config.yaml
n_layer: 15
d_model: 256
n_head: 3
n_kv_head: 3
head_dim: 64
d_mlp: 1024
vocab_size: 8192
activation: "gelu"
norm: "layernorm"
norm_place: "pre"
norm_eps: 1e-06
positions: "alibi"
qk_norm: false
attn_scale: 0.125
bias: "none"
tie_embeddings: true
parallel_block: false
init: "normal"
init_std_qkv: 0.0273
init_std_o: 0.00498
init_std_up: 0.0273
init_std_down: 0.00498
optimizer: "soap_variant"
lr: 0.00385
beta1: 0.95
beta2: 0.99
weight_decay: 0.073
lr_head: 0.00751
grad_clip: 1.0
warmup_steps: 200
schedule: "wsd"
decay_fraction: 0.72
decay_shape: "pow"
final_lr_fraction: 0.1
batch_tokens: 131072
seq_len: 256
doc_mask: true
train_tokens: 765100000
steps: 5838
dataset: "wikipedia_en"
Each number is 128 + 32 x the weight over its row's rms, rounded and kept within 0 to 255. Layers, rows and columns count from 0. The size above them is the row's rms in percent of the matrix's.

# layer 4 MLP up, 1024x256, rms 0.11, rows 435-487, columns 128-191
size [103 102 105  99 105 101  98  95 105  98  95 143  97 104  98 101 113 110 108  97 100 102  99 106  99  95  86 101  77 106 104 100 124 108  89  98 107 103  99 111  98  96 102 101 109  98  97  95  98  98 103 103 107]
[[143 154  81  90 128 199 165 117 120 132 120 109 129 120 137 144 145 139 188 163 168 114 145 103  81  99 104 225  75 133  91 105 148  94 122 126 125 138 114  88  98 143 101 104  84 172 134 109  71 135 147 124 160 138 125 173 108 147 107 105 183  75 172 112]
 [113 150 195 155  82 114  37 142  39 168 164 139  81 146 108 149 157 139 182 150 156  90 148 114  73 154 149 140  93 149 150 104 106  96 177 146 118 144 128 121 155  47 120  96 132 133 132 145  96  97 135 133  92  73 169  98  78  86  86 160 151 129 119  92]
 [129 116 219  97 111 130 123 135 162 106 124 108 120 140  69 114 112  83 120 123  96  85 121 135  47 204 118 107  93 105 124 144 154 107 130 124 133 143 109 137 144 117 133 162  92 134 149  84 152 118  87 109 172 116 125 117 152 173 164 138 122 144 152  97]
 [129 196 138 121 140 127 139 119  86 152 168  99 135 155 140 196  29 112 170 118 120 171 108 100 185 114 104 124 128 108 101 126 115  91 143 145 113 148 104 150 162 139 134 166  83 141 131  86 132 130 113 164 115  71 124 136  87 104  69 106 142 121 102  95]
 [ 79 131 142 130 124 132 195  96 148 168 156 163 172 149  69 152 151 141  81 131  98 129 109 144 123 133 183  93  94  95 114 141  33 111 131 113 157 132 129 112 126 133 139 115 146 181 141  91 115 104 111 153 115 143  65 112 112  59 122 114 165 120  84 109]
 [115 119 106  99 160 164 131 170 146  98 156 119 137 141 163 124 112  96 173 169 111 155 164 141 142 117 124  69 165 149 121 133 140  87 188 120 133  49 110 189 144 158 139  92  94 115 104 150 137 143 110 120 110  94  77 111  89 114 195 110 129 118 138 180]
 [138  97 177 100 123 133 129 110 125 143 135 146 118 107 129  88 103 113 120 121 172  92 142 133 167 147 148 136 117 140 120 187 137 115 107 104 178 155 155 174 154 160 201  55 100 144 124 125 147 132  89 137 167 151 140 106 197 122 135 155  67 133 185 135]
 [101 104  63 177 145 120 122 125 152 128  89 115 101 170 109 177  75 150 102  85 138 132 153 178 111 181 154 104 106 202 134 160 163 122 167 146 118 191  78 110 104 101 123 143 140 129 205 137 154 127 125 133 124 165 168 163 182 140  96 141 113 181 105 182]
 [ 85 133 163 129 121  69  61 185 124  65 141  99 143  74 183 120 125 118 146 172 138 107 108 105  83 102  81 173 140 101  88 145 175 159 174 125 185 168 114 138 129 150 112 136 124  85  59 122 152 116 114 167  64 172 175 153 125  71 127 118 113  55 150 152]
 [113  97 171 167 146  98 165 122 154 156 165  36 167 114 131 126 124 110 135 127 108 137 164 102 140  85 139 136 149 129 162 174  52 130 144 119 170 155 147 151 136 114 112 133 108 159 169 150 133 171 162 145 145 101 178 133 116 103 152  99 105 139 136  47]
 [149 168 112 126 134  86  72 100 162 108  94 176  94 175 166 132 153 106 163  85 122 134 123  94 150 134 136 174 145 166 159 140 119 119 108 185  78  90 127 102 144 112 136 113 114 146 174 171  90 150 141 152 145 132 146 137 131 116 118 112 110 116  64  74]
 [116 114 128 132  88  93 125 145 203  82 104  83 115 105 117 174  78 138  79 245 117 137 192 123 194  89  93 127 135 137 195 154 145 110 133 117 129  78 142 134 110 142 175 124 111  92 118  84 124 131 102 124 122 119 116 116 140  98 168 102 110 135 171 118]
 [ 99  90 127 130 164 127 174 114 148 139  99 125  96 194 100 100 117 118 160  76  91 137 170 130 125 117 175 172 162 171  95 168  78 106 174  87 134  87 150 167 106 112 142 144  71 116 118 158  87 127 149 148 159 192 126  97 110 142 148 164 105  59 172  98]
 [124 124  51 181 121 103  62 206 111 129 156 190  90 175 112 129 151 125 106 148  79 187 104 107 136 133 127 161  98 172 144 139 127 119 140 126 101 109 106 102 144 136 173 126  84 161 118  68 189 135 111 145 163  99 165 147 135 188 137 159 108  72 176 161]
 [131 141 110 151 136 139 120 121  78  95 190 208  58 142 150 103  87 175 132 117  92 136 129  84 102 137 164 113  59 154 128 144 156 121 150  73  67 145 140 143 108 139 146  98  89 154 138 166 130 121  84 161 104 103 149 108 114 110 158  84  97 124 169  60]
 [126 164  65 158 126  83 161 122 187  85 163 112 103 105 125 130 139 140 179 134 162 168 145 148 100  86 146 133  93 153  94  75  94  97 117 122 204 146 144  43  76 120 125 127  93 166  91 169 113 106  87  85 175  81 155 114 115 142 141 148 117  58 106 123]
 [ 67 162 129 185 174 116 189 116 151 142 145 105 135 112 101 116  73 100  75 170 109 149 148 110 162  83 134 119 149 115 124 103 121 143 138  91 157 135  88  93 132 148 117 196 151 134  98 155 166 120 147 190  99 147 145 149 134 150  91  63 123 138 156 155]
 [123 125 176  79 108 151 168 120 161 146  61 167  97 194  91 144 122 112 113  86 142 101 152 110 165 143 115 135 110 157  69 125 137 141 164 152 150 108 105 179 148 130  93 151 183 178 134 132  90 174 139 161 140 152 130 129 130 159 134  93 152  95  84 126]
 [126 161 143 158 156 120 162 135 142  97 106  56 142 106 114  79 117 147 113 151 115 121 146 126 138 166 118 134 161 126 101 153 142  76  81  82 176 143  75 168 180 112  99 131 138 116 118 145 107 110  85 123 124 140 171  71 129 108 106  70 100 123 178 183]
 [142  85 159 105 168 189 134  61 129  98 153 109 110 174 122  86 148 196 150  56 153 114 123  51 105  90 126  92 138 117 132 155 124 190 116  65 112 190 128 132 157 160 105 154 113 138 145 168 127 110 141 148 138 123 229  92 137 102 101 156 137 110 172  72]
 [116 187 105  85 177 138 107 130 123 136 173 110 146 119 125 100 124 107 129  94 182 109 110 110  98 149 109  96 157 144  95 212 105 137  77  97  98 119 118 128 129 105 114 184 166 131 160  94 140  86 112 186  94 103 102 148 173 117 116 113 144 142 125 121]
 [132  79 137 136 186 106 155 144 102 158 100 131  89 211 109 123 186 128 110 144 116 206  85 112 107 128 114 180 140 101 165 137 143  38  69 147 102 155 143  98 129 103 128 147 115 164 105 153  61 113  67 118 139  94  98 148  79  68 186 158  69 149 132  98]
 [162 120 146 112 124 116 193 143 133  89 131 127 144 122  98 132 118 128  97 108 108  87  82 142 111  91 138 107 111 159 180 148 113 101 171 141 115 142  61 142 145 138 109 120  71 118 145  71  91 105 147 192  76 168  97 177 170 100 118 162 156 136  94 105]
 [144 122 171 178 157  77 163 126 101 169 120 119 171 160 100 125 134 110  91 107 178  75 116  94  82 158 163 107 135  82 171 145 190 141  70 142  94  90 157 157  71 140 198  67 110 132 110 187 148 176 106 124 188 118 138  94 121 148 114 121 154 109 176 139]
 [151 109 129 165 188 192  84 153 138 127 153 129 212 140 168 100 117  79 174 154  95 131 139  71 154 127 101 151 101  81 123 119 119 138 100 138 130 155 166 147 151 162  67 144 117 129 123 135 151  69 169 142 150 153 127  69  82  60 140 186 155 112 130 179]
 [140 115 164 115  80 175 157 100  67  55 116 158 114 123 146 141 160 114  85 126 121 109 102 157 136 104 132 109 132 127 132 154 107 191 160 102 115 118  56  96 127  93 156 171 141 149 148 131 127 181 114 103 128 112 161 119 138 164 163 147 101  59 149 144]
 [165 127  76 165  78 184 137 126  87 154 111  88 125 111  82 143 106 151 121 168  53 166 134 172  40 135  91 152 136 126 173  88 176  98 103 100 119 126  95 134 157 127 111 101 131 138 163 150 144  99 131 137 131 127 162 197 149 183 121 149 121  95 138  92]
 [150 146 104 116 138 168 169  87 119 160 144 114  89  89 135 107 130 170  86 113 117  74 103 104  98 163 110 135 120 100 100 180  77 117  36 124 130 105 159  94  67 157 146  92  89 105 109 108 122 121 127 137 106 118 211  86 106 133 137 134 130 153 118 206]
 [166  67 132 192 153 113 149 158 117 134 103  75 140 126 138 143 107 161  79 126 157 117 125 120 111 120 113 155 125 145 139 112 112  54  93  76 124 183 136 119 121 140 127 155 122 112 192 216 119 117 122 110 132  96  87 109 190 138 105 137 107 156 109 109]
 [147 163 134 151 156  82 149 161 112 138 147 131 118 128 148 181 153  90 142 127 123 122 150 147 124 105 168 147 150 131  65  88 114 126 109 148  75 101  84 133 108 157 186 121 142  95 174 151 126  44 137 103 102 133 195 110  96 122 160  84 133 124 145 126]
 [159 164 128 152 132  84  43 156 126 132 107  71 133 117 195 145  97 122 110 132 150 132 102 126 161 107 137  73 161 153 117 180 174 145 131 129 128 100 147 130 134 118 153 176 146 109 102 106 175  66 153  72 150 121 153 132 191 147 165 147 119 121 116 149]
 [129 134 173 148  92 174 152  60 109 130 114 174 131 170 114 163 132 153 152 100 189 121 106  68 141 114 131  43 114 115 125 152 121  68 150 140 106 116 141 157 189 150 167 148 136 178 129 181 144 135 130 176 135 171  95 119 104 148 154  79 121 160 110 119]
 [166  78 130  96 138 127 187 108 120 152 127 150 158  99 234 133 129 124  93 159  99 107 152 127  95  78 118 191 122 151 132 160  92 161 144 158 148 150 123  77 172  98 109  93 110 167  93 193 164 146 130 133 144 157 139 169 122 172 133  99 185 172 142 178]
 [153 121 136 160  79  90 124 136  98 117 135 165 119 122 135 169 132 160 146  85 165 145 114  44 116 135  83  95 107 105 186 144 134 155  88 155 151 122  82  79 205 163 127 137 157 111  84 104 109 122 166 179 145 147 113 124 142  95 168 133 143  58 123 148]
 [157 123 162 124  90 111 104 150 118 137 127 152 152 108 122 140 137 177 201 160  57 168 175 140 135 156 108 131 132 142 154 112  92 159 110 124 157 145 110 101 151 127 169 125 115 145  96 126 106 115 144 138 169 106 195 181 171 175  56 168  87 165 110 151]
 [200 101 149 127 112 124 114 144 146 143  86 159 157 120 142 126 129 125 131 113 189 107  90  68 141  95 134 171 120 135  56 113 170 135 145 161 102 145 147  81 110 103 192 146 123 129 124  96 139  93 147 172  54 163 148 193 128 158 139 109 147 141 161 156]
 [127  52  97  79 140 115 111 159 112 178 157 168  77 129 157 135 109 142 169 133 170 206 101 156  96  95 134 176 138 116  80 107  88 188 125 110 142 175 103  67 129 161  87 153 121  66 103  90 148 130 136 162 118 139 170 122  68 175  94  94 125 101 107 108]
 [189 162 143 119 132 104  85 111 134 126 147 137 112  96 193 121  81 159 103 140 141 150 131 113 135  86 144  77 151 166 141 216 150  85  93 123  62 100 112  62 153 238 188 105 151 199 142  66  98 116 118 142 104 166 134  88 172  91 145 166 179  98 146 105]
 [146 149 121 189 153 110  90  92 155 137 120 159  66 137 135 163 100 138  42 110  86 150  98 125  97 150 151 184 188 127  92 162 156 159  99 129 141 223 151  75 132 167 156 116 179 116 102  72 135 106 133  80 126 156 111 146 179 157 171 132 130 110 166 100]
 [120 121 190 120  83 156 181 128 185 130 141  81 116  73 116  76 137 136  80  90 195 140 119 178 152  98 150  87 150 159 217 147 130 132 136 153 160 177 135  76 161 152 113 141 176 114  94  93 121 144  71 182 164  77  87 135  84 115 194 107 109 104 151 151]
 [137 146 154  90  94 110 137 114 138 150 145 115  85 108 145 135 118  88 121 120 111 123  98 124 116 149 136  62 136 124 141 122 121 160 102 156  95 226  83 164 120 136 170 129 160 146 177  84 114 121 125 133 103 103  61  79 176 115 191 137 131  48 100 112]
 [102 133  85 189 158 152 125 145 142 130 115 132 119 130 148 122  84 138  92 119 138  79 122 166  77 111  56  96 117 111 106 132 105  71  94 109 131 140 166  79 111 107 175 181  92 160 126  72 141  87  49 108 126  99 161 142 198 121  75 154 118 101 185 139]
 [130 136 116 140 129  98 140 149 110  73  96 127 134 109  99 108 167 147  97 134 144 164  89 138 132 163 153 126 155  90 114 168 107 175 123 138  96 105 133 135 134 101 122 166 126 174 161 101 137 122 137 131  74 110 134 119 144 137 142  88 125 157 183 217]
 [130 126 136 138 152 131 126 156 121 106  76 112 119  85 146 106 100 101 148 141 115 150 159 127 163 148 107 142 123 179  89 156  65  99 145 140  94 121 108  82 173 145 162 108 148  89  66  88  98 116 140 132 130  78 131 170 123 110 147  86 157  92 141  93]
 [141 129 139 153 108 119 141 176  73 183 140 128  89 124 130 102  87 130 138 140 136 123 170 155  57  91 100  77 115 158 185 106 169 116 122 154 111 123  77 154 106 123 100 156  86 131 166 163 114  88 117 193 128 146 205  84 188 152 168 117 145 107 157 147]
 [ 59 115  37 169 109 159 146 163 101 140 130 187 147 228  90 179 146 115 121 142  72 146 146 152  52 171 149 110 139 159 104 126 162 132 173 104 100 109 102 127 143 133  97 106 131 145 182 184 109 111 140 106 146 189  98 145 109  72 144  99 151  98 149 140]
 [129 112  97 127 130 184 106 141 132 159  59 116  94  72  77 142 122 100 167 139 168 124 173 112 137 153 128 105 159 136  81 161 112 118  70 160 197  86 186 111 152 141 114 130  74 135  78 135 139 131 139  78  99 135 114 120 115 127 148 159 101 152 114 156]
 [124 123 156 155  81 108 102  80 132 168 126 110 154 155 135 115 158 132 115  83 124  61 116 115  93 108 178 138  89 140 110 130 115 134 136 123  81 128 122 127 121 137 129 106 132 109 117 108 106 127 166 136 174 113 155 191 127 156 122 172 142  71 186 165]
 [145 136 108 115 136  92 142 152 128  70  95  81 152 145 108 178  97 122 136  84  84 139  85 107  71 121  93 118 142 141 105 160 180 136 166 124 140 144 144 118 119 132 148 183 163 117 142 132 150  84 107 116 140 108 167  81 136  81  99 153 185 145  71 116]
 [141 116 149 190 126 107 181  89  86 107  98 125 127 138  87 160 127 148 101 124 156  73 142  81 138 114 134 127 166 102 120 155 183 138  90 120 110  83 105 167 105 146 158  65  36 109 152  98 128  91 128 165 122 137 104  80 120 141 190 111  76 174 135 142]
 [133 116 108 199 118 193 146 142  94 112  82 155 122 105 167 120 127 139  90 185 136 177  99 107 112 105 172 113 150 146  71 141 153  98 133 103 107 153 121  79 143 139 142 140 118  88 145 135 105  82 107 139  69 109 154 132  89 119 174 154 169 126 134 158]
 [110 128  59 124 175  89 114 148 122  79 122  89  93 130 152  83 196 126 198 149 188 157 105  95  94 134  99 114  83 145 129 189 158 110 150 126 138  79 151 133 115 147  86  50 118  97 126 122 163 135 123 156  79 135 128 105 174 189  67 144 187  82  64 144]
 [132 106 179 128 119 144 173 184  74 136  97 182 114 117 138  73  72 122 109 114  96 138  89 143 159  89 144 132 135 169 109 126  92 129 131 145 160  48  79 139 149 139 100 140  97 164 168 133 100 131 119 189 126 167 193 108 160 167  97  87 111 139 145 133]]
# layer 4 MLP down (transposed), 1024x256, rms 0.106, rows 435-486, columns 128-191
size [103 100  96 104  98  98  99  94 108 104  90  97  96 112  97  98 107 108 102  82 101  98 106 111 104  90  89 101  84 109 106  99 115 107  88 101 106  97 100 104 102  92  94 100 105  98 104 100 105  89 101  99]
[[122 133 175 162  82 102 105  94 124 104 181 140 123 151  84 109 158 162 105  44 161  96  98 134 136 152 152 138 104 159 162 121 154 154 145 148 148  98 121 104 188 160 144 109 134 104 137 128 138 143 173 189 145 142  74 114  86 115 125 138 110 136  97 154]
 [106 112 115 150  91 102 129 100 120  49 122 128 126  88 105 129 169 108 115 156 145 161 151 125 215 151 163 142 122  97  96  69 180 147 108 134 145 133 126 128 101  74 112 125  48  84 110 143 150  88 135 118  64 164  61 145 123 211 102 148 131 124 163 169]
 [144 134  69 106  35 111 162 124  92 128 159 114  62 139 137 170 151 131 134 104 123 106  50 119 166 121 146 179 163 189 194 121  85 102 160 107 139 152 167 119  92 115 134 126  86 143 102 148 109 157 149 145  97 164  71 133 150  53  90 144  60 144 106 118]
 [140 100 106 154 127  43  97 118 113 130 126 185 138  82 160 102  88 161 182  85 177 142 135 117 162 170 126 110 120 144  97 133 130  88 103 105 129 117  93 118 132 142 169 120 145 105 125 118  85 193  89 130 159 147  60  98 153 148 128 176 141 106  90 119]
 [139 158 133 168 186 172  96 148  79  84  75 146 146  94 150 107 175 109 139 106 135 160 182 141 143 159  62 107 148 111 121 127 136 124 135 143  48 124 179 179 107 159 140 145 150  90 129 130 109 135  71 112 147 132 177 145 156 136 148  97 141  79 136 141]
 [ 87 157 178 129  97 115 122 108 139 145 165 182 191 103 119  98 183 130 108 104  96 141  96 112 111 110 115 133  72 122 130 114 174 176 135 128 115 104 122  88 164 134 149  65 158 140  98 116 151 122 133 137 131  66 163 177 167  82 180 120 105 107 117 128]
 [151  95 111 100 134  80 119 168 166 135 126 129 120 102 146 168 100 107 103 110  81  91 139 133 154 104 190 106 167 127 162 120 145  74  96 107 169 141 163  90 136 137 128 145 159 166 119 115 106 194 130  93 162 104 163 130 132 133 166 146 122 163  66 161]
 [126 124 165 116 127 164 140 102 108 182 237 141 122 125 144 110 147 167 197 199 115 123 122  80 156  96 159 155 168 104 122  80 144 133  68  77 117 106 112 138 148 134 167 151  96 146 114 127  86 138 147  94  84 132  68 122  97 173 179 145 135 114 159  75]
 [139  99 158  78 129  75 112  83 159 160 109 144 105  84 120 130 121 164 136 139  68 153 122 106 155 118  62 157  93 152 164 113 149 175  91  79 139 121 140 130 126 113 145 141 167 131  86 132 168 151 160 104 129 147 157  85 177 139 146 120 141 141 107 175]
 [141 125 155  90 135 124 113 131 109 147  86 137 144  84 114 146 100 149 136 143 122 143 157 114  79 117 185 158 114 179 148 132 169 139  80 102 131  73 171 115 144  84 172 168 217 141 154  99 175 157 140 133 113 157 160 128 160 151 131 135 122 146 158 120]
 [183 164 133 121 153 105 144 150 158 146 124 114 140  57 148 112 161 178 132  83  95 126 129 138 180 140 137 120 109 157 165  87 173  87 180 162 163  88 177  86 133  60  96 159 143 106 145 158 159 111 125 177 123 146 130 121 141 183 120 134 192 120 125 121]
 [148 132 126 186 107 142 176 164 147 136 101 102  94 121 160 139 110 128 163 198  79 138 155 123 188 121 102  96 147 150 154 131 181 103 137 125 127 140 107 100 130 113 129 115 123 147 111 130 202 163 163 155 139 139 117  78  85 135 100 140  93 136 128 124]
 [159 179 114 140 146 126 151 126 173 131 126 101  79 155 180 183 157 162 115  89  63 151 122 111 115 163  79  94 149 140 170  86 149 213  85 116 127 117 137 162 103 155 119 140 143 147 114 147  97 155 139 137 123  97 145 190  89 146  86 163  98  91 139  65]
 [127 133  98 157 133 141  69 172 131 148 125 116 215  64 156 149  91 176 162 148  94 174 155 210 101 124 113 120 153 137 138 178 180 121 143 116 125 107 114 158 102 177 183  99 104 134  94  84 151 124 124 114 145 140 132 158 194 102 104 158 133 124 119 178]
 [117  98 186 137  80 166 142 133  85 131  25 107 160 136 177 106 147 134  80 161 108 128 103 159  49 138 146  87 140 158 142 139 106 124 146 188 113 117 100 158 109 103 134 134 150 166 168  94 121 132 154 113 185 150  76 120  86 176 129  49 122 182  51 102]
 [ 99 126 164 113 138 124 155 154 123  73 110 161 113  87 128 114 153 144 159 204  98 140 112 131 136 103 123 150 154  71 167  77  96  67  91 112 105  99 170  91 122 118  81 138 138 133 170 176 154  57  80 116 150 138 127 108 122 145 206 187  59 107 104  80]
 [ 88 131 151 117  83  87 110  93 106  92 116 120 147  93 110 117 111 143 104 118 174 123 108 113 169 106 123 182 153 142 220 144 123 101 117 136 101 134 143 152 101 118 155 187 163 157  98 103 137 142 100 174 154 114  72 106 143  74 176 113  94 132 105 132]
 [137 189  94 199 122  81 116 160 139 165  82 161 132  72 123 132 187  88  79  83 131 116 116 148  96 102 166 145 113 111 120  93 129 165  44 122 154 116 143 118 144 124 185 118 146 133 128 131 144 106 101  76  85 101  47 110 139  84  77  89 168  82 124 104]
 [125 121  93 102 143 134 127 131 103 125 100 144 130 132 193 138 169 101 116 108 119 115 135 188 171 114 123 203 123 105 119 116 107 124 146  98 152 111 131  85 128 162 146 105 150  85 170 163 115 143  76  78 118 155 108 138 137 144 167 162 158 182 162 115]
 [102 163  96 117 122  81 159 198 169 139  76 136 159 114 109 140 169 119 110 129  70 152 128 147 151 165 164 152 106 111 147 120  88  34 142 196 134  98 137  90 111 104 137  97  79 170 163 105 125 127 115 114  75 152  69 168 132 111 191  98 142 114 108 166]
 [101 162 164 119 143  84 141 110 146 136 138  98 153 117 151  87 178 149 162  90 102 120 134 165 170 129  83 115  93 123  83  90 136 113  95 179 119 136 133 152 182 112 149  98 156 132 133 125 136 110 170 134 147  67 143 188 124 102 159 186  74 127  58 164]
 [135  80  43 136 163  71 140 167 157 121 148 106 113 117 159 130 152  60 144 151 158 134 133 102 173 143 122 161 155 134  91 133 141 109 181 161 109 150 115 154 110 153 135 100 117 130 169 118 144 121  60 135 108 166 162 146 167 149  84  91 233  61 129 178]
 [ 66 141 165 152 147  51 144  90  58 144 101 115 176 185  78 149 117  96 108 101 116 177  77 134 115  74 130 136 128 136 118 126 119 121 163  61 102 132 173 142 133 152 120 122  87 128 110 121 108 112 153 148 174 158  98 172 149 111 116 146 166 121 140 165]
 [151 168  92 121 169 103 136 124 141  95  94 142 125 154  73  91  62 158 122 146 121 139  72 169 119  81 159 159 134 114  90 114 157 164 129 133 147 168 129 140 145 118 137 118 144 123 152 122  77 202 156 115 103 128 178 108 137 147 147 112 161 111 167  89]
 [116 115 101 166  17 129 115 163 116 110 148  83  89 148 147  99 145 168 141  91 115 131 137 145  84 138 155 106 130 171 135 154 130  74 123 140 158 137 129 170  96 180 109 125  83 107 123 152 131 129  60 140 139 156 187 106 103 191 121  51 152 115 125 107]
 [ 95 180 134 129 130  72 136 111 210 163 126 128 142  99 111 142 115  91 136 178 122 123 117 109 152 143  81 130  45 133 141 102 165 113 135 144 103 109 175 136  97 125 114  51 137 144 119 148 122  74 184 121  89 116  61 124  76 127 133 156 160 195 117 121]
 [116 155 147 124 136 107  62 101 138  74  81 156 109  95 157 131 129  88 154 127 177 127 139 170 210 101 171 117 115 149 103 137 118 154 177 115  99 108 159 136 107 145  39 133 109 128  46 116 107 121 121 147 128 139  69  46  69 120 142 121 122 132  92 154]
 [151 100 129 176 162  87  83 121 175 135 190 190 114 137  80  98 146 150 100 132 187 169 140 127 218 138 104  99 145 147 147 110 131 131 142 121 123  85  78  84 186  96 139 113 201 142 124 184 104 133  74 127 105 179 122 147  57 123 155 103 139 142 139 142]
 [142 183  98  96 111 207 150 146 141 174 169  96 134 149 118 161 173 157 120 140  95 104 146  67 156  53 112 133 142 127 137 109  83 131 145 153 172 118 120 103 126 114 129 119 123 121  74  61 118 136 155 176 139 175 140 128  84 172 107  94 175 145 126 183]
 [104 219 188 127 123 114 145 125 124 134  88 158 148 131 142 132 150 145 112 115 198 115 122 139 170 155 171 142 154 101 140 130 146 126 121 116  76 130 112 175 163 114 118 172  78 102 103 111 142 115 128 140 155 129 126 116 147 118 168  84 132 104 133 165]
 [103 172 151 133  89 135  96  98 106 159 172  90 114  66  87 154 102 141 163 174 130 161 153 114 138  69 147 132 129 140 176 103 112 146  92  52 149 161 192 115 110 144 109 144 149 145 143 168 197 157 117 125 127 111 143 101 162  81 119 104 161 181  95 123]
 [157 186 131 160 141 107 144 187 144  96 144  51 123 149 131 162 180 159 158 113 129 129 130 148 117 153 173 178  75  95  68  97 143  79 149  94 101 126 124 126 176  97 162 165 127 150 188  79 127 192 102  80 137  89  96 151  82 106 131 147  91 159 143  88]
 [141  72 115  88 212 145 153 114  84 102  89 131 140 104 164 124 121 137 141 192  38 102 104 172  92 104 150 183  71 107 160 148 103 150  93 134 144 160  48 145 164 105  84 114 126 178 124 214 150 158 127 115 130 198 172 121  95 115 135 106 189 173 129 136]
 [151 143 124 135 142  80  50 131  83 193 127 143  94 127 185 130 124 113 189 145 105  92  94 148 150 144 185 139 160 134 135  88  97 117 131  79 144  94 131  87 128 182 108  91 126 101 148 136 149 160 131 126 124 122 144 106  65 115 168 136  69  92 142 164]
 [ 91  85 124 113 158 108 154 101 154 150 124 134 145 126 128 162 125 115  85 113 150 129 113 164 124 109 130 204 181 136  92 148 114 112 135 174 102 113 169 145 107 156  69 195  69 153 104 142 124 139 122 121 127 100 100 115 139 138 123 151  98 125 196 142]
 [ 87 151 131 143 128 139 152 114  88 169 107 126 152  96  76 104 137 182 178 101 154 133 134 163 144 155 199 170  95 152  90 110 146 169 124 110 158  82 137 196 145 115 125  75 171 152  98 105  96 181 136 156  88 102 100  92 118 131  82 153 133 124 117 131]
 [ 71 119 174 125 107 172 169 136 124 109 132 137 116  99 152 135  58 109  46 133 159 180 126 123 130  93 105 111 128  85 137  89 136  57 149 146 126  96 130 149 107  89 156 152 125 198 131 127 110  80 173 180 107 114 110 134 118 107  96 125 132 109 152 137]
 [168  95 150 101 140 117 140  73 135  65 132 142 109 141 149 127 125 152 113 128 127  88 153 122 141 153 145 130 110  89 129 130 144 133 119  99 184 147 228  99 181 150 109 149 156 133 104 123 117 142 123 129  68 126 111  89 134  98 160 168 143 111 130 123]
 [100 155 117  99  96 110 169 106  87  94 157 100 139  85 183  60 100 136 116 159  91 149 192 148 155 128 100 109 127 190 173  84  86 114  84 152 172 112  72 139 124 112  69 103 104 133 143 145 134  99  90  84 125  90 155 101  78  98 124 127  98 190 183 166]
 [138 168 131 129 110 136 113 127 170 136 130 201 125 122  96 179 146 171  75 138 100 104 126 178 158 151 138 148 186 142 201  74  78 117 104 125 144 172 189 146 155 126 160  60 155 131 112  84  98  94 153 103 130  83  82  84  70 103 161  74 190 190 115 200]
 [158 119 155  93 118 103 176 101 148  83 127 128 137 121 114 146  89 155 150  79 102 129 123 151 170 200  73 170 168  85 165  59  94  69 179 155 145 162  74 129 122 141 118  94 172 145 143 120  60 154 120 120 116  91 180 164 148 105 166 143 103 200 111  84]
 [109 113 208 119  90 167 184 104 111 136 132 130 144 158 149  76 175 190 152 102  93 150 187 100  79 139 198 145 165 140 157 136 141 110 155 130  82  97 106 153 192 126  72 151 157 117 152 117 135 153 143 108 167 138  93 127 118 131 142 115 111 158 157  75]
 [ 94  94 117 112 131 154 105  98 168 135 124 113  96  98 146 130 209 138  97 160 134 199 110 110 162  94 120 156 121 139 162  73 131 141 154 132 164 129 163 161 121 109 138  97 124 200 186 150  92 175 129  41 178 125 165 125  94 174 103 170  81 138 156 141]
 [108 136  95 107 172 115 133 157 103  80 126 158 130 136  76 128 130 155 128 153 107 174 128 121 120 112 139 115 166 118 145 152 121 100 182 159 110 166  83  87 160  70  88 117 111 130 122 116  51 130 104 148 131 126 142 171 185  83 131 123 200  84 129 118]
 [147 121 117 142 182 145  97  86 105 154 165 159 141 182 126 150 137 100 126 136  78 180 143 158  85 140 132  92 140 173 190 115 174  92 162 130 172 140  38  89 182 168 130 126 161 149 111 171 198 146 138 181 173 171 124 128 163 139 117 129  62  90 165 114]
 [167 126 202 100 139  99 124  88 185 112 150 119 144 141 138 122 126 151  79 107 140 106 155 146 174 109 153 110 123 119 174 143 110 170 132 162 143 161 119 140 115 126 132  81 152  82  86 105 182 158 141 129 152 176 142  94 113 172  71 154  99 141 103 105]
 [ 87 173 124 104 150 188 160 129 158 119 124 122 182 115 114 109 176 125 140 120 145  85 117  89  69 141 184  55 107 119 129 146 139  81 140 144 153  78 117 141 160 170 137  76  93 163  70 168 144 188 153  81 166 194 166 185 119 135  97  90 137 122 153 122]
 [ 60  99 137 125 165 138 123 133 162 121  67  94 142 131  74  95 139 119  93 181 124 143 117 146 152 115 213 133 140 140  65  88 186  83  90 176  66 128 159 112  74 118 139 137 150 136 151 125 105  90 135 138 119 123 154 119  88 136 118 165 138 151 162 124]
 [106 102 142 132 146  98 106  82 121 174 188 159 126  92 185 151  89  96 159 156  83 101 158  91 106  84 134 152 163 220 130 121 174 151 115  99 133 177 136 131 130 103 153  88 119 121  77 154  93  91 114 127  76 188 114 169 162 110 111  83 151 120 144 153]
 [128  83 108 154 101  88 134 140 125 126 114 210 146  76 126 153  94  77 154 148 150 127 133 124 197 149 143 143 111  80 145 114 122 119 110 140 155 171 141 132 153 108  59 112 123 121 100 128 120 108 144  99 133 122  94 112 135 160 115 138 113  96 138  91]
 [105 146 136 136 112 168 113 158 174 132 134 117 141 137 127 131 156 232 100 133 135 140 146 113 170 125 138 158  94 109 128 121 146 208  94 168 197 143  81  78 119 133 177 140 111 114 133 139 186 106 188 101  97  95 114 146 122 144  75 109 104 119 157 111]
 [ 86 146 119 184 159 150 202 142 126 142  59 120 147  49  93 171 115 181 172 107 138 141 116  90 141 138  98 118 164 161 126 154 191 129  80 128 118 120 153 167  91 160  86  89 160 116  44 151 100 178 193 100 125 150  71 155 157 150 142 120  94 115  95 143]]